Weights of a small GPT-style language model, trained from scratch on English Wikipedia.
Size: 8 layers, width 160, 8 heads of 32, MLP 640 squared ReLU.
Architecture: learned positions, no biases in attention or MLP, normalized queries and keys, capped logits.
Training: a variant of Muon for these matrices, 158M tokens, 4822 steps.
Each number is 500 + 50 x the weight over its row's rms, rounded and kept within 0 to 999. Layers, rows and columns count from 0. Numbers have three digits each. The size before them is the row's rms in percent of the matrix's.

# layer 4 attention key, 256x160, rms 0.0426, rows 162-255, columns 0-79
121:497532486393550510426577477499435428494537526474474420548472384466439486487419445460549444457483464530478533494457530502483482578498428436503534465580524544568541519579465520468571454574441542434524517446526488466430455485519516540400526539
116:461444520468512466460613571465453501409473516486512485513561475507549531494504420538510494508490505570465475602489543549464369419506484531484472412449499536401531471558454420543502536475573421501534413443518478450441506596440590416549517423
118:533473574566489490429552566506512545536536558527517551469458496411469513460550512471514525486520479478546495573469540516549416496448544489463454498616491491476513610443512531438450514373426494503563549610495437482490521448469530431466515495
118:503480498534484476529416473496542498505550474560452539489477474382559503527601609476500510524543490462515534480525436412487534458513397447480470547541507578515448565391485495505471451521555494512454506492472556533477554541498512450547578523
114:441487528479514535448531580557465620553604487413543420487530510520517531468564473488503470467536455439551559528378498466540534479456592465523498593561514421525515461572499495476503394459480548559468543560442500507542515527498444538452525479
111:572481548468445516482497443513517467504450523548567551528441444549536497456485564465463511492497494482428627526600508465619468486513502425448528538573437482510481441447488598489565457433564591580520452407491505483497507473474463490553451621
125:568468522530468481504439426471483494559441478499479562496506451502469521422618534466586441561514516501556545576517537569560461493464499524540509390510382465505511526581549528530424485487409559466540436521469404535420481468549466521582555522
124:541410466502419469431462508521531422464478508425465551463548552497455473515539523428518468394423471568453555477576527485512433525483618496467502445426472420462549622483516492448530425436576546425451556492513463527515429487500472447538505449
109:543533545409573489417484502480518476453510454572461506461442487464396501548428499461534546394520523510534466493485534470479525478535522483560463556513488473562472551467489521507494443438541474571470446482572406481503506458569369548506579482
132:520457441516477416492484476489454535488425532525378480558515493579424436537447562514448515474514506618508506536530507433489469516444505547546547496541536522434562503458487488516550457568428474543513448434585415489492516444513585487494531497
138:490439469523510507422394391601470498492469524485544469497476445541508492436527507525538446556507522524563536501541466540451415513497550505498490573484490397392514560546491519602505550543590473455599512568509430399458422538477552410497412562
115:538496433524498463480505464480477439521478460575541451425505577545511525559556498530493548528570482574542436479470480552440513499553469503587513557542488474417469524472488471556566577451566468556498409408535397488516491526494545508589520452
105:439456500518570481510557509514532530443467522501455449551473471449550495428497460542476437475506542518499541476553570530545434416514588501504476540437406493492548473555438519523526515512555449548460371403509428400488539533432475545611521503
108:452472544556487417534464506528459511577497529564480565531556512408474527509554501577482562551500516473554457472465462514477406424488397503546473451554534533402487494521570423506393565601463426556518540595466509522439542485401534515579543588
108:636517478511472530518484356507541487613475488536465461544546478499538481410486586520505381585524404493476398501552557522577598552542420507556475450530502475475442588487526530536484535570408559528515463462546504508499475413425536533596455523
118:465591547489519469530607517549509538460515491508594505449557503503432509550480503548464575454500464464508501494552532511520462480488481496535453554637584556504512499555459469481555523562521505575557538493494477470522484496473486626501504545
132:458554535548543466464535499481579489534517415485515529547587551450541435447536445493555529522560482469521512479539530421489411641464461480443499471500516471580543434543531452532455521524441545530511478480499458479512493624497506529533574567
113:517528540510512509631466459429408429468426506468520551475584584637538509402552545456556471593438475515547445558475558592452412465496426525517568453459540440445488427532479483515491550456447452559521500521591488468473531439501541446471550447
137:518515495483522504474451488521427558552412459507519416523572418466507475584496512509568566464444555476535548539509444473423405612474448517543534584562554462558455414577498596572481601542537513467549504499465478564427506549459479519505524523
101:415539492485528502517475421509531473448470424378476548511534488507574469492585490470507401497432489527478473477509542466517482543459443493507566466565494504478483505574466326524503510581466549462463458416433485543540543492535553560518508461
126:398569491546432487673591483494491525529459571593413457502474617536541460523506500475529452514524598530502410505460532600533562433465597496429482577458423533496608456481498518427552513465530490497429527465421579561543503565510529529503501535
125:500484623542485537483663517460521571566505506508457553528508486432546438515614538542523466493495479498454452539545541521506513446590540520441391487452517449543501547535429528464466486460494490564494443475482488438469561445413573549530457448
111:513552547427521543434544467521571519537492492445540558500554480414509434589512529446510370536500487532384444468404517499485479520511456466473411472539480424532512476519569429537489582563544596490475512593440541504495485576431535505515403499
118:449511591561500549466623614460461514598488557465605527539463461516583478553580461536479525571508539526562546437397453514503410533526488479509545498519602491497449484516536482488481542493426513551463493474480553567561556444487519490419458498
114:585464489436560489484447444549534478507463481523457479441504486516442483557512536589460457515539538478502628531644538464470418436487506555489387493395427429457539545469498512550470494442534505450572449481489449512461439519538422448590527529
118:495515543444554503474563496591504537617471495480481514476576484543466452534511524551449452450456451520457478549497567554516506442561470497469403529456466497418447473559457506470526507449527535522514522554450493456376468474317484555481475522
128:536457512432483439546511492560463543510574539456470510557563570482442547498417511512395623487499447461457453600555535419564410412611390472494499389405526513425459493500436511546551490512515457542510557558498449508496501538453574475539463596
104:508516556477465460461577568481468541487504483552546485571469453485551483421478325514565535457474545495511554602541581499515423565467556539400518477465429574534529415618459537527455445483497523507526469432445502444455478581464461499542501590
123:388507467486506529486526495563526569487554547486462416466461455497584600518478521549520511462516519472479513483484558484626532451512476496498557558523464541497437534518398497522568508466453514418479463522396494599541547405478534511507455511
119:482481572452522496525485483466437406440588452390595523495483496581569527438583542514548481488400469484569540444516530457450358517511446493489593505494575459498464501520381415530508408504496498550439504417536526473574523426507465458504546495
098:554506451484475542609514469407481522429537524425546591525515493518545523493559448486514511522330448499445562466573459449453499465427569488567443467508529459494488479463520463518523528544631478486502437458524536401492489500582571440488494407
086:541467528437504523494483480552388499567495558584557457497435478540522457509416553469464548497423548530548507483579502433456506504413501427523604493510484608564516479525495555555572516482468526608465569385425518582542490403481564542561612496
097:555599387502531505495507517497518507516516574514512473484498518492454434562454440579396476510506458532558586396481556548483503497454486515530362555481537566467562408418482499427468471524565472508465534405502546416460471449411532512514543495
099:530522495459492529581522479560519564487469495428577477454516554529511387555443508532478452484517494479558439478530420476488428471521579631545441496519552368481594448534513451540449545510449564504538542522452568534502448504583517499502459545
106:467466536498447541576465533484523480447524588481535517521482515435549459553531494421380545531455498406501642361503421461558480440520486463604558530483444480463439476455516502482497458504646488589460544487471573508517523469498420471559500501
084:586540446532499391542513483526434532445517517507497463522563442554525497537460535503617527519408552508446496583499515565486450472501501442514525509490522525572473529530510578502482540483433381524566520508585517452503491459500565505459478526
104:497384495446535512482465457456482415523476563524566465553453401482594510492489622511513477511471538509469584467467377462498527427494461446483595519582539616589462468483468505441456480541430516488572546472434487502500507469452478509442486520
102:544458444562467443510533465500534460551508523534446407523498482555491433477527532515464561486593523552495531594454536496547475567490456453570530561539436410488531507466417597449597476384483482518532455442544448562466452490441452543488489555
088:542566485500516483492478450431588521512396471537578492466477562573455460567540556530394562529438494545531463417561542504559501551523495561500560537458527543494462479506466550486507571525479490573553580571526477471482485445407418513578546466
086:547504516440559457501480357621501496443562547508522563530563471507491499463477508446483432515553419444430535497492490490592524491531464460510556531535473538480514575549476425475522511505380538471571522511526476468584435492525595464395403569
100:529435499461537424507580580614515545504502512448507489506472476492475510589523509500532646434582614508583435526477437521581495389589600564561470507397517443505498586488558542467470491427456505543451465525486420504558495492535421504465548482
090:534558493503467495575501434459521540486526502512507563589493536446451515468428594488494594407492419405479474558538603464465496515516562500512519529510615406560504446471486532516486515617450511521552509520577458513582479447491489518503512552
096:384493592501510500602409512466412542484553504497465590502526531502519525556475478499485523485380512411428532479530468474442632390543467387512504486509490552502464589536514482605498519540482435491478536474534513580541501430591556546442483457
105:425457600426539513484442563543511471524413566503483608475427538524526469513566565559437454508426510470477610402617439497461462417418576541576574586545546459439509568459597520534450500502487520494508587570456587469506493502531490442502551512
088:567530467468471569518540488429462582426504544554495529528537599460522426469434441517532502492507476490566475531419561514535411524488467559567528545443566495519464510455483626490516500494533559571500535487602531459472624462473513473563503550
093:450464663498562483404570567502501453524516494552432401568459546433505583505533494533548511498530486452525504468489445509496479460502568517490467479555458423459520532661411465531387493415553419512397455493489431484493495554430485520567490467
094:552572393493500527521540436495493578477517471516542545528489503506436541535522505473457551458559433557462531603441522525584509496534489528544557531505453490503471630448409524451622438461544597545553472566596401513534480504496534414486484478
109:507511483413504518490560523533527437423592519452551464511447457412558504493516558443513466499577489524554441607384492508417476522535456448446489503528563505497571531519517421521480484526456446497542584566489513558512481569555471513436492597
114:579532475512484541522445443412516599488462537528542489609515425506525521465483516593516479542412522498446638454501519537472545458434472496486546508519465480513513518450488606488516531619504495487583531481502488478456479406549502484462443498
101:484415527491433530510571559599482546482601483475573516440562462522500454558532522484485446503547511524493351612476471472520522450446550504518478529508511349477549568567533516545585482387474502579556541497477544514593470509561532439420444539
084:454334497428521494494470549494495519501471540518521429507386453474474501414518451561495512508564515480630506576528523479436406410618510545454551495369587575534493526516490470526475464536495478556486531465499472442469453511380386462416486484
096:437496544613475543493543490508536485473499500531522501577416438429485531484483464557411516514498513450475624378563520476510505545442499473526523508493496446545486539499387496453471367491522434561478496446520527493565527547473446562541381439
098:499450455584396527507551551539464498463522505486511542408523564590403461481485581454480509492630448447538384604478502500499455560546522532469483459538521425521470517440531405473503416437467494500541547533480466580584490574489492441478476444
090:454607557577455543490507483451525465525557461455405558435487479501362498508487488436423504532627559494441531589497506551482521510596421502464455491465539598506513494529486510502499466467442437465587491664525474455488591499524517515446491529
118:498539452492516525390517533508494481478595484525423474558489519477480491372495458516493506524558479478558461514484462521483598574571562537527498490418573552552475456483519484495469486507493506511511460565582486429569502497468442525497493446
099:536594537455571511496497492528526544465468528545474506480531585534527498488465424541506503587481467384458524531522443454478506431442494567534441479547484551508510466548573507527421641485540580472582494528486582492469497512485532451467536477
096:622474449519531568635482464433565441511490603496565419548465505481498518442461563444454494612521426491470481502491544491527578565572472491505475512392504519538555555490456510539498543535400543513461509506528621552508408503473433592476454504
087:512476522461466431495544553458414459499570528441483476481520496542553495544531400509525493489426514473509500547415422465405462446574505551540579505505564484475522488579486457565493521429538394536465528480486565508473502477506517429475503494
121:555491471572457538488559527463497451480464511586501461601463465468478547415481522483522487534537482467498465528427456538507545530461409448529513454499493498534455557442403567462560472439477470543496456457503478578522576561497475571515429400
119:421510528529486509541510465498399478546467502448466540435553522560537474519556479537499455554381548548528512364531406521415475414464539551546431484588499504508506492572484423546488554583491399416460562490373553464506480525545650464565471476
120:515555481486449550494432388460453534559482556518519573546471547526596501455511461449566494565371462560448516390527455535515465518519500439542559475465469571532465456515538554526530542625521571510482500457441526441473519463516626467530484536
103:420512526474504522354491505487519413515550468512506494448432443528553499526541519469561534487441513557526545474521456520405594481514527439490570527503615518531479542446386459517576481446403528460548514397470581480502442544554500463441482385
076:507548435501568525460454451553589478539547522430570528462487490557489437445508548468503435440458549483454585398527584394563554452429555547511450524584540464476525518445515527581495452506518532513627644601519558480455418554522475446417503490
092:536594423444525568582573521543539560405504414423489553512508539494454499484498466567413490605555482434581532560535431574417483537580513488555483476453470467582538485598483472440499495520461493561550466582472565468522493446492436479532437578
076:591510555445554500530424596535601453492360518467598495463504463508416502512430480526452497552595561562560565499550459508549498530500528491404449506472433449419559476408555512442461493490476532462516480445480552514532461471460432560474484568
115:524512527478613430469453443512542480586560511568456415551524511505519465548492541504613503405451567469491512373405498397482576401486510531471421503535520410503478509542481555603441551531551498452501553549486433521502448585536529462476544473
068:471490572483501427468408460461501478487625450568460472497553440475484479475589520502630484427440491491563540442510565495568579432466584539563532500504508487522406528527480556601586459546590492484478513431481488485487516471542483482552586468
072:477487465478448506635535371508479620501469507472453513488538519479447457515481543478502485504402541460490475438534520369422609467524591542459512434475531386548499497398524557516436588533496590540544537576521490567541391413574510469431448465
092:486461490507560492464421558524591471614486519491536482591493467564532462528529601510505426509575578555528600384471545459594584507452516521433484482523439411528549527412504591531536454564518501458536474371491484518531518473448441547491532532
076:494568557463469594466466532368585465337537421432553488512536456502446524484447464504542561472547472447434544513485561481463551535485463501438510545484489454490468552479476482501531452485531534513573362475502448570492433386466483516477424558
066:508566527520526489495511576550536514496463500454553539551403546489483512500495525434438467502547487430514486524457534572550555508531555514521470448433512383405429419517535613520469534586503484484493511551539499480547499449534441566473439537
088:491532513464511434418541456484458465486538489513431477498556583537516510515565465444509516473513424487410456601405484513477557511481497461497545494608454470495453451520446439513498549429605553411568467518443481500400507552489577413464533494
074:503519482481520479450480528460434428445509454554560450521446409431496516461492475500601449477463461517403536561448546464424497647459465477468480425551507440424457479500479437490523559465577489467526430473541531509470537530525498443502444418
078:472389473495490448461578499471436457497488499485473522472491443534494461515460509435484559533551431605516529530474466491480416552540483527608599557500445513496493555445489550444573461453481513475434441371506493533481585528487484524559536541
076:524537517467436510519452422471429556386439481478527623418542560463505529514405477555453508513500405480517474529586468499458499546404575550534436513462578491508460438501554464476483546545475568446543399563470497499490466507475567485439464546
073:489458490492526393571510428520536403527544596449488342528542507512420558460490404523587549465525559508450489415488463458582437528548554512481541493500428438549508489506486505518477496532577427506461468518500466504469486524444503527511439514
078:478518465488488605539536454534519517483433530421560546496464521480620478443459494538375459583530540460523600577506446597484378537566453551551476408487465468385480510570520434418554428503476463613505456517487550520457511496453400516501473622
096:457507560544562449481481424495510531587514505561413408591545533527537460555471561469627557448403543470512426400418560427468580399463512535477506534538512459513500502518460553642407551473541520481466546507513478522529512509550496476540572453
083:531492501456524537452522424441541458556535552614499443558527457513577452524515487453527464465434490449371522470446532487497575475489468447561526528503537531564477512474497599625463523548540465471516528515614516488451569456584459553505505455
081:501575434456512544460543604466471531542547451447548465524456478410514504431553562498558549435450553501565403555434496438483465570511541464485515437485561446425467530562488528577563403519479529598524458537522425514566502582428553397548470598
075:571615549513560471503485436477623415525526532484497440512536427517526439472473547542547511481469466529423512473428550445508547516492458552529444444517537505520439514555434502629398513533499508501488529472527499457484544519526494503473580512
068:494478402532511452404585400551507507508500485547501554540534430500490467546476496476529364551513515435442439457553461544517490461413420485532569495519520604520558577520496488454507532498528448501446547437562543527538527503531472534533528413
064:575449565540476510470544541524548459521450529502516448656399475469569459452432583458522541520519576456498392468495558491455520589548442468549503534516616510436575586459497559568439544484541550497497503438528504467589537449480590461498554486
097:469500474544465542522560520465496456385461496492538494544506455479408531428523444519431502589578434516511470537507474585443471628586512557498513500428470457579462437490457549382505544571476504536499396443530469450504575433464458523556428525
086:574491615524552450531471557453446464451535506515550425631514514426447560442463525561538569502493520498499514485587477431537519508508587599409482564404542412571485482561475555546506514550479497487567448494514482533529525432472532563537472528
075:473487556453436491425472525511498583400536453464481574476489546405485620509522379488566522479520433538550457605479490540525517509513635487505523467456409406523432437529440516440450533542492510526442415477481521539496498478482550550504461524
089:467522477495431538453480470496485588309507444459550572423455526462444533470430389518464500470541462449541519633589487522473456577466560508484546542531458475496532517529484479420423486504471451562524361476491528494486461463481552508524411555
088:453516536538544503546508464430521524485536531538497497498525443556444418507528596506505486517438472488436498447527458428517563399427530564504483543527517485494547547407599532614518522599525523438606554624569519492551529507565463399523500468
060:514415511464498468467610510497489429566410529579516468512453453503457517497520458475445520477461551537463522546503435459510528460566533532463553593555417449418512516411531525537551465478420519471510479467503507516489504498474411537475543491
094:528465403580456505457561371505526500616464482542477465506477445483556431508514489452533477498434496471412383490467455491509424546499469589632529431523537481570492516539549432538545503559488505567498566556549515492532519591496570516558473497
070:469438500504467554429527522459484530489438544483499506553486494496575502484484442541442578513590471464539510524513569601400481473575499473509495485457534443524466438486447531359481538463513544557535362528502520492437525434470375426404500571
089:505421551521551459497458485495544540609573588533499494543464484546534390505534560426550490416457558501476519457517534467594559438444507434518495459520495490419506519413576564624532491511525468514548573523579530462527545520593480541491532454
072:475523446509434424493489399498496533545420491458461506508587548516476491444505465491468478488567468517437377532526559578485441503460506541469578406549481466593430396458492403435386523531450562479472512495446509516472486556488510571479482506
094:430508513469361553520534471429458481406419462476530549495537526513508550440439464541488588498524495495510401546514480569472444565543546455528542474456503517531503503496461476434527492486458503590443404387465472548506536447432444565555433549